Weights of a small GPT-style language model, trained from scratch on English Wikipedia.
Size: width 512, 8 heads of 64.
Architecture: RMSNorm before each block, learned positions, no biases in attention or MLP, untied embeddings, normalized queries and keys.
Each number is 128 + 32 x the weight over its row's rms, rounded and kept within 0 to 255. Layers, rows and columns count from 0. Numbers have three digits each. The size before them is the row's rms in percent of the matrix's.

# layer 3 attention output (transposed), 512x512, rms 0.225, rows 420-447, columns 64-127
092:111125110090159170134128126182133083195118100137118086102168073135139098102143079082119099143122127171109116111149127114114182152176179101105224147139105107043191112167138147159114088137159130
103:145071123064089147128108140141069143125159145074185116113135120207099167141121122155128079138175091086109143152091154158159146132131129116084081093134110194153166119160111084080122142146091138
092:131120122118106070146130127137145155106193146136169210118148176173099130137117106164159100124130090119137129091062150146146133108128129127115190100151140110156179164099105129168141147107127148
101:097098141095116120119124143145068163184140130118131111091070112072153160156123169085162137137152134086181105126102098185098132139158128140173197104159160094161129112184123191078085188169110172
096:111149106177176128153101117060112143142119104098084171150144126119152154123126129091109129117127119097138123206152096163109134136149124146131116126138148147115122072127164142165072082111148105
086:142182143142160100087117137063100133106130122084107086119119142108147143147188138185111100145107214150141160086132159196152089132080106123103103102132176126150125059101142142107151147146134166
095:050037090107170121114135106176115142114124090117129100099207072113100101136143107123073091133164105098132118150186070089159151133143118084128118115136145144174131137146162084097130112119074120
102:144106118162148158130157108159134140053101165130172079098136136080066094117167120142136176162179091109114132099084117118161117149168036137184109158141067201105100176140126093102077113093166129
111:135134087095116085177072125141168111126138123143197224145073122130117114117133141149108135087169089047144139082131160081148130055124149094194105190088141114144086148120152133167117084109084118
095:167079201144120158159121114155144116185119125119076095121106072137194089106104121141132141076131074081162085187133125105072116147204141171153118134167126130082102120110146167155121117122127093
098:133181068126140083111112120095118099085160154127152093119098103092168120119131078111117093140159128179115163104114103136109117166127073046129128120107138125117108156161090151147105116136111166
108:087219125109191139150097093228137092110178192070139077064133100117147168117140102148158089135062144198091150103088115109063115179151156148142206108078121137146143080163076141118112097158207097
113:099120120110109094120098122187144092113137150146124094126134122099100149134138144152212170140105173086110140106176126096102102155172089114084122136153083158167143063080090117099100136184120139
095:141145095127210128145084103197170173119159152096143139133101068128141104118113126113135132136110173125131138183168066136100119155129109068135101098104178058107142126144142144148106125195139099
086:138144158100143179108132072129154124140155202092131131108069107119101102202119115107129150106090111088192184140141145133176110173114083179188032146155147131128074140128147124150115149114115111
096:169120152131157110179169135165119101139146096168074060105107083150135161124142134122105102145074144151092087108169163057121136127084122122107044108185143168153105134127104120133137109120196139
090:106079126162108187134122116139144144115098073194141123158084170162121132099112141101088152114124094145100107158079088091102136191192101083142158095109120097079170109125110117126132129115127136
094:111167138135127121157112155138158111132116158160119199127154139103186191138181152126115166075110087071174170049067130130108138047113075101173158118134089109060110115107140093160118116183127071
103:098174195166133103156069116066102146131153118133095126109121144111151166105150160198106120082172123070156124139125097153068145112098118115127093152154115127216093112109078164121117092167121137
101:129155061109156120115154127119092162066098134138172158119107136165046130183094194172068117195105112108117133085116110114152127127090091146128148135110138096112148117132128112122144111139047127
098:105189165158150124142092177176099175090127069138185117164163129162119119102131101158101087156067145157107156129183116092090102066149164128080121106142148118083190091151088098177112105172198098
097:138133099118108153172123109079120114078169104090114104111130114103148205124159142156184072104171167059119151149170134170126101103031144091140110156136131114111138118164077191163107130136097167
096:183109164110171145179129156102130162205139113117093150128133094108137045136151074127160142119174143132193161123088157113122118134177152131107154119086135184160112102073108146151124140115166128
108:160128105131153101192148096126159136107140147124097141117069130144147134095071163110127136131134110102126116213156078098120116184119170140148102174156146134169061152131093137179143121056105172
097:172098124115153133084080155087140149128092148176086076166160084060140073096134126073188161145153187114131133152152148138130137137211082164105119137175064076103098151128185162080106134103157107
101:187171128096105160095150175158123179125201173203086103080106149133109140138144150097136118103146115092148098156080157125157168182178075147137046078144119131067137179157113143139145135135151126
094:138134182131132127103095109115153161047134075124186129164145118082149085125106136116095189126155118153111151130087132173111136142184151155186169133132100098145086104210131136103095127099128110
109:114149144115144104117152079149180127141135134128112186140126150126149083128145105095103100135154098127187102179131151120123104121027145161121097102083158083158172086093125148164088069143177149
# layer 3 attention value, 512x512, rms 0.0935, rows 421-447, columns 64-127
102:155147110157148172185123091079119093139123170116077122094078142153125130108156123144126102126080191107099131114152092069165111122186090197156102154109147110096169130168121117166159121148132189
092:128180067148067157142093150101096141126105124138143050126064085131123120135169108083091137157093141149101112204188141090137139148072143134146096147112108145088130053118110181132118138134153088
098:125121147117160179120161126199185159088114138158119153145164130164181099131154105134090106138083114109147120113140132108086124092125138106104017094101099202136174137128090123145208121064148166
095:193076152124117133117142135156130144107129109155144091137162100131120066172131102136144149109117158141102159124137089120211134159140124145155181091114071114155100120117112160168177103061090149
092:102122131119130121119194116143165164156142091159142172092138110164157103109081089099175158124125100139159113102116079085146114072157138094144122095141156134141101182140107193149102108147116127
100:172175172071101166208132125064083153173081155122124151117105148133129140191163122135154077107106117169061140170064124164117120108198180155140113146115106122143115131156149138135104116165116147
104:101132131098130069079134144087141162146139171143106160090162133166166176113111127158155092072105166133111139123112145169152127078168150177060127152107154149164136083096162135100194173133135038
113:173119172168122111109225108104127127068152169102159022098163200159148105166136117072095133188135111213124103153135144094129129176189078132122183115131124122110159090118140097088083108167127100
096:094168102079103092136175156127117099090130150093102164165178185116130130114072152111139138160082143064100068105075158148142155108117152164126157140096118175122136090132120057100152123130124166
098:171145131140162180139115114134184117134144070146139120143117150171092167120166136116155139058155097121143125142149142084142103180162110141136140164138114098137119146127179153172117129144154106
106:116038091104043149082132114129056114137051073143096161177130096143116131082095149090145148164127130109121104129146138138137133080132103106089080122124142148155115168125132162160176139106174097
114:126141132155139168107196167098074103152135128139098113116088145157177101110122160119133094132101108103121156129069117191124130087195161093111127124099150122110127173158200168136108125123145148
102:194070142087099165144193121178125104166158089150145141100144153147147144158122165114097088082132109155147108091175114105182102122255156167166170128116097106142093142122083142108153140113133181
084:075066135177173135160115116109138171150138153194124157156111141159122154099178131141159118140122174133121150147099108155099138128163129102079172129106178146114125097146141197099168117154227113
096:149120122123072117196102116071107131161155149061142164141143181074106064158132140155127111099171096148214149155104174139161139123160126175197198150123141083153150135154143128137091141139106049
091:158152116137111108121138100148159125161101130141142110121111115106129113160136141147105104124162160102099081151090170152195086198104151120139141180112120134126103159116125187140151128112132101
097:092127098119105068082162067105102179099124114094153111110165155101127069099096128139190138154050134142159101152199123123122134188067201150096127093125133109108101145148164115175114117068102136
111:127122147129037123065110145169152118156123157141088124122142149116152061147101099114128114133138118155120144109131145100079111157136127130100092107151130083114098140140170133156155141089103151
104:143122164182128138104205058132206162132155130145152058139074128116154174118073126069150122099122145162135155136130114136106103107161094127107115143103194153152123118112137195153084131189167128
094:173138035189115108098161117075204117161159154103086044088086084116185161134105154131144123082135126133121098125097152131118101179164113150151169107143119114130082131104107168138109142146122157
102:106121104141101154108116083180144127142133153147127134176179167125161130131155100131118156166125114162166119089125072113130117150122128167109143050137166085148077117115191112151176163125100101
093:123093154078092113127132164082105098080136122136122138130174176080149159085098130121095168148110135139113041156162129138192162140126144148166087168152133164107132156195133138108125081114103104
111:130169172178151202127041137120063095135102164115169129115121129131089098147148170099130110161185086126144153074148163099143141203102143105159168148119164127126167108074125088098134096112129121
101:113163177039168125131119077097106158157180118139128188123114153127130155102172139136137153108132056114103127111088121124106148098111125113183097124088181071141136104154068091098177076123100098
099:077101136038165152189125109102132124119160108093116131151094155111169087114136103163131133119116141113100141119123129099123089114130155081163170129153123156104124126080142113095138140096095119
094:075117119148129146107167181131141099123124125167073064137141104177121117126089120114116116237109109120098140133187180165105119129134109154128089103122122124165137149109145226153126143153132122
105:131126103124128128137148145138125136218132165186160105136125104165100118162136153180156138119094169112114147132147163118171147164220138140153117118144098176109071158098127125166142149097091090
# layer 3 attention query, 512x512, rms 0.108, rows 448-470, columns 64-127
120:107112174112057194119128134090161188131155104185078132132159112118048096110159168064137113190145162092119145129116106093149139113108121113107129192121142106099119095135191109171120124151064112
080:121124114129120121053129182074095186045109142121159145094157138150189122117067123148132188159171098224154138100131134142149037077137114077109149140128157086118135105110109129125102144094141070
101:117147145103121100086166041156134194104098113091115160150134118141088149135113117116092117140134152079077123126111121044144152106078118144154160165078135135146164097137162083177191129121142132
114:115156126119156114116152140115070098124106135161152138105127123175106147133143125173106098091144093195153136175084154107127131129141073128126173208153143115132157090188130156152084182100161076
105:127114167109186152115087124056165144133087103182103127133149110165161138103161117137113134116129149046167092117094122132133125101154116158141125106071148192122136151157110171132148084080116168
094:152197177170068117100140210096135127141132160153086133170162092080037115155069113114089165132120093116159150153085146141150120156114143051121166161151143092158120108172135132075087173152158119
095:123145119148140107187070112113117153162082118193092120137114155140163127111138104180142142113117100082159099149142139180124130165067126123089198075115125154121164102160177159108140117170140157
104:101081130144141224149114135132124187120119131204166132128153166132170111121150088160110109131125058140061114130083148098136162122121081122142117134111172129135169104101114126103113150147162098
107:106090162132209093116127073133166135092130162127123145075119170120172152114033151085094104121130152117159117089087068129140117072103114119166135161143098162130116162142099138140150159137139165
101:101134157137121132119127136109084108150170152127132112119141121178155103061142103061083120154103111083149154109097093098163135124156107112149138104171110169173119120159169135139101104088092144
097:201092215141126089140153120142164058163033156109092084100163097134115112127119111029126098151108096124113152158108115131133148134131207126105145194139146166102168160180127151151168136154135107
118:091049102148114105124116113120205103138123176132114123136155135116137101131104165109154147139069069154209186087133098131160156098124152185137111082149147112098127132162125164121124119104190077
100:101143161086119137107136115110119114128128161168097145116120155148130108141096129077143181158168056125144108137080114159125106092118131140047106162137123126150107114137152111085163096102119107
101:102096100119138118071112136136143106093147078118193182123118138080092164141144143132106074086187123173149110126119125202136155149115174091136175087113105096108042146148083150115111150131118060
105:102180091128125160097169113167108114144122112152139157152125106165147126130119098180097086200112105171101074159166123139155142102140140142154178139141118127111095118137081134143112146108170052
121:161160110172133054196156090172158127120156128110173164112091148140071119190135131159065140065090101164096188168137088092160050142142186115076144137192095064127127110146137115136090178109068134
103:163098123116179159063115153132169101145123122110124143155123127106100094111119134155143112126121169154063111111083158142148104049149121147088184150128097129171127113156105179110191107175119123
104:108091082150160099174145181113113115163177145127123105162122107116136178215139088197138126111146144123087141113133156148145159112095147104159130101143136175069128098118061176145148154128070082
107:143139142107129063107175149098084079087152146160097104120165108153118113135134149114147120091128101153109123139147159201159120148095118056168154155088144133063119165089135118126009142183093125
108:172129094129131156108113133119120173164160194142142114125130179111150162145125175148158151136092147113126113110116112089128125160086190131104130148085153181101070158100138083109109061086112141
096:156129112185065147115113084116159115120109167107142103146124077153120124149090129162090185156119130153169149134114110157125083116110131134117094124122210119087121120089089149095096150151141102
109:121079142123121173109115116116098154139147141132120175110138171111102133174115120076132178096109127153138145137110076098160099131146113124094151121110199156168128108108112209134120057145122059
100:050126034160158127165126100161121140114098102084193132115141099149121108089109090086096125164119119118147122186135134113120091150116180116093183098138121114121113098082096093143145119138103200
# layer 3 attention key, 512x512, rms 0.103, rows 448-469, columns 64-127
120:086099098120151122105125134152080157129135140095144126158170109140088184107166111187098085136112137105103087180121158163089126158183122169143153150168062100133118133130147064091164144117150110
083:132151080146158137137093090081112152143152136095122183116068115111087068184089103168119118138117129150135135110152064134129183152110127086108150124119148204137078069112183169139129114173157086
100:170093139131081130135156206127058116129140142155149115150117123046183191098122132140116172126134093165116165158123178142125132124206145076141091092149190129111119084178161074120104093103109177
148:129165183137141094105109109160055098130156091140099160089142110107096165045196128113152100166103095031111142156204154093095166119157099105200127073106085122122191084134163084164133159135094163
099:147097066123065084150101131137103083136128094163110099086093131144120138144081093111138152113159059075115146116141152101106116118113125123198127115095106109138118112136138103186183129119131120
092:166159155102122162119071131089125159124132106099153156121097103097219172098140127172093120093130186109083123144075136091138077204174189141115095102156095139120194137097123160126087057142078123
098:149056146119171116058110150072113077134166095171157072157188119132156131130115080114106129203179163143077157092165105101105093107107139152109115166164204091136185136140133118119153160140121100
104:098145109121113094141142115129086148148139135154140204143113098184105188100078086124114122140100160147123177135133149145113125144088105136167113163127175154131124148118156094121122144145171128
120:165124108099147123126138131103148162179120123161151187095108128116146094176112082124103121141155173180143114142077163093103103167116083154109116120118162165078090090095115165121109075144140140
101:158123139111169081090120111138131087148147105131165159113123114103160187103109190168095138166098115101065141120150151183090119128115091121088145117174126085147143057126072117071064148094158114
101:192141105127093156131097134136095208086192047072129119098065158167088166088144133101137091097032060137151138137153139113150118084186101140151146134125143131190127144088083175094134151099131083
111:112148138126199143165106100172071106129107075123155138090134102120231121129124141134142116111171128120091114139113108140139131172059168126079113149137152138159139161101143095151149093124113175
101:126083164097114100108099114139112147216133132131176108135104126108157096147108182100108142131120150184121190126163100134096086117147150159147153195169134114134114131125104170129150078099138115
103:145114119132108115106073129073206140115117104059207143123110118179152226087105151157157139190094091126170122145105084150103143168171139157170149129175144157145096163148090148146136152153162135
106:095110182092116122174137079093140124130181133131099158122109181081123084131131149106153145100140095138089146122158115068126152164154071097163153177133127050184097078164156085098183085136158149
106:110078098114134163095090123168130120147084152142104104220115122164111146106130137141111164181141134138128176141127083103141142175159151098117128158098128141141102137093172123141154079109148159
106:117111130105034078121093097138156146142117078126110133081124167114143100106177132095136049118136100094054136171114124095132141153160149138124142122156164144091122124100108079102144133149154148
110:115206129142103072144105089106131134065136115095082128159156155118140161119125146120147132160073103039099139140164094124148172107135101105103104109132134076129145096090177126112142123152133141
103:087110100187100143125153130094073149129162133127104137174122142137157181109128152188147137103156072125125077175099109136090112117177094183188119113145149156155130132121134095160141122119144161
103:125152119097167109095142151084121134097198094152134175179078095150149090137140105115208137145197095127106099144113123133120163153099083106138084116142055145125153147129141145109096149120118086
102:106080098087122130131178144183106133162109089179109146092184141131170109167172131139108151082108131086159093147087135125144112171077131113143168118174119163120134164080163168154121112098130155
104:153098130119137104139102102205148164097120181108159097139125088076177128089151081200179138159177100135129099106040153146132115047116158128087112110143121129126126134140095084125107122109142141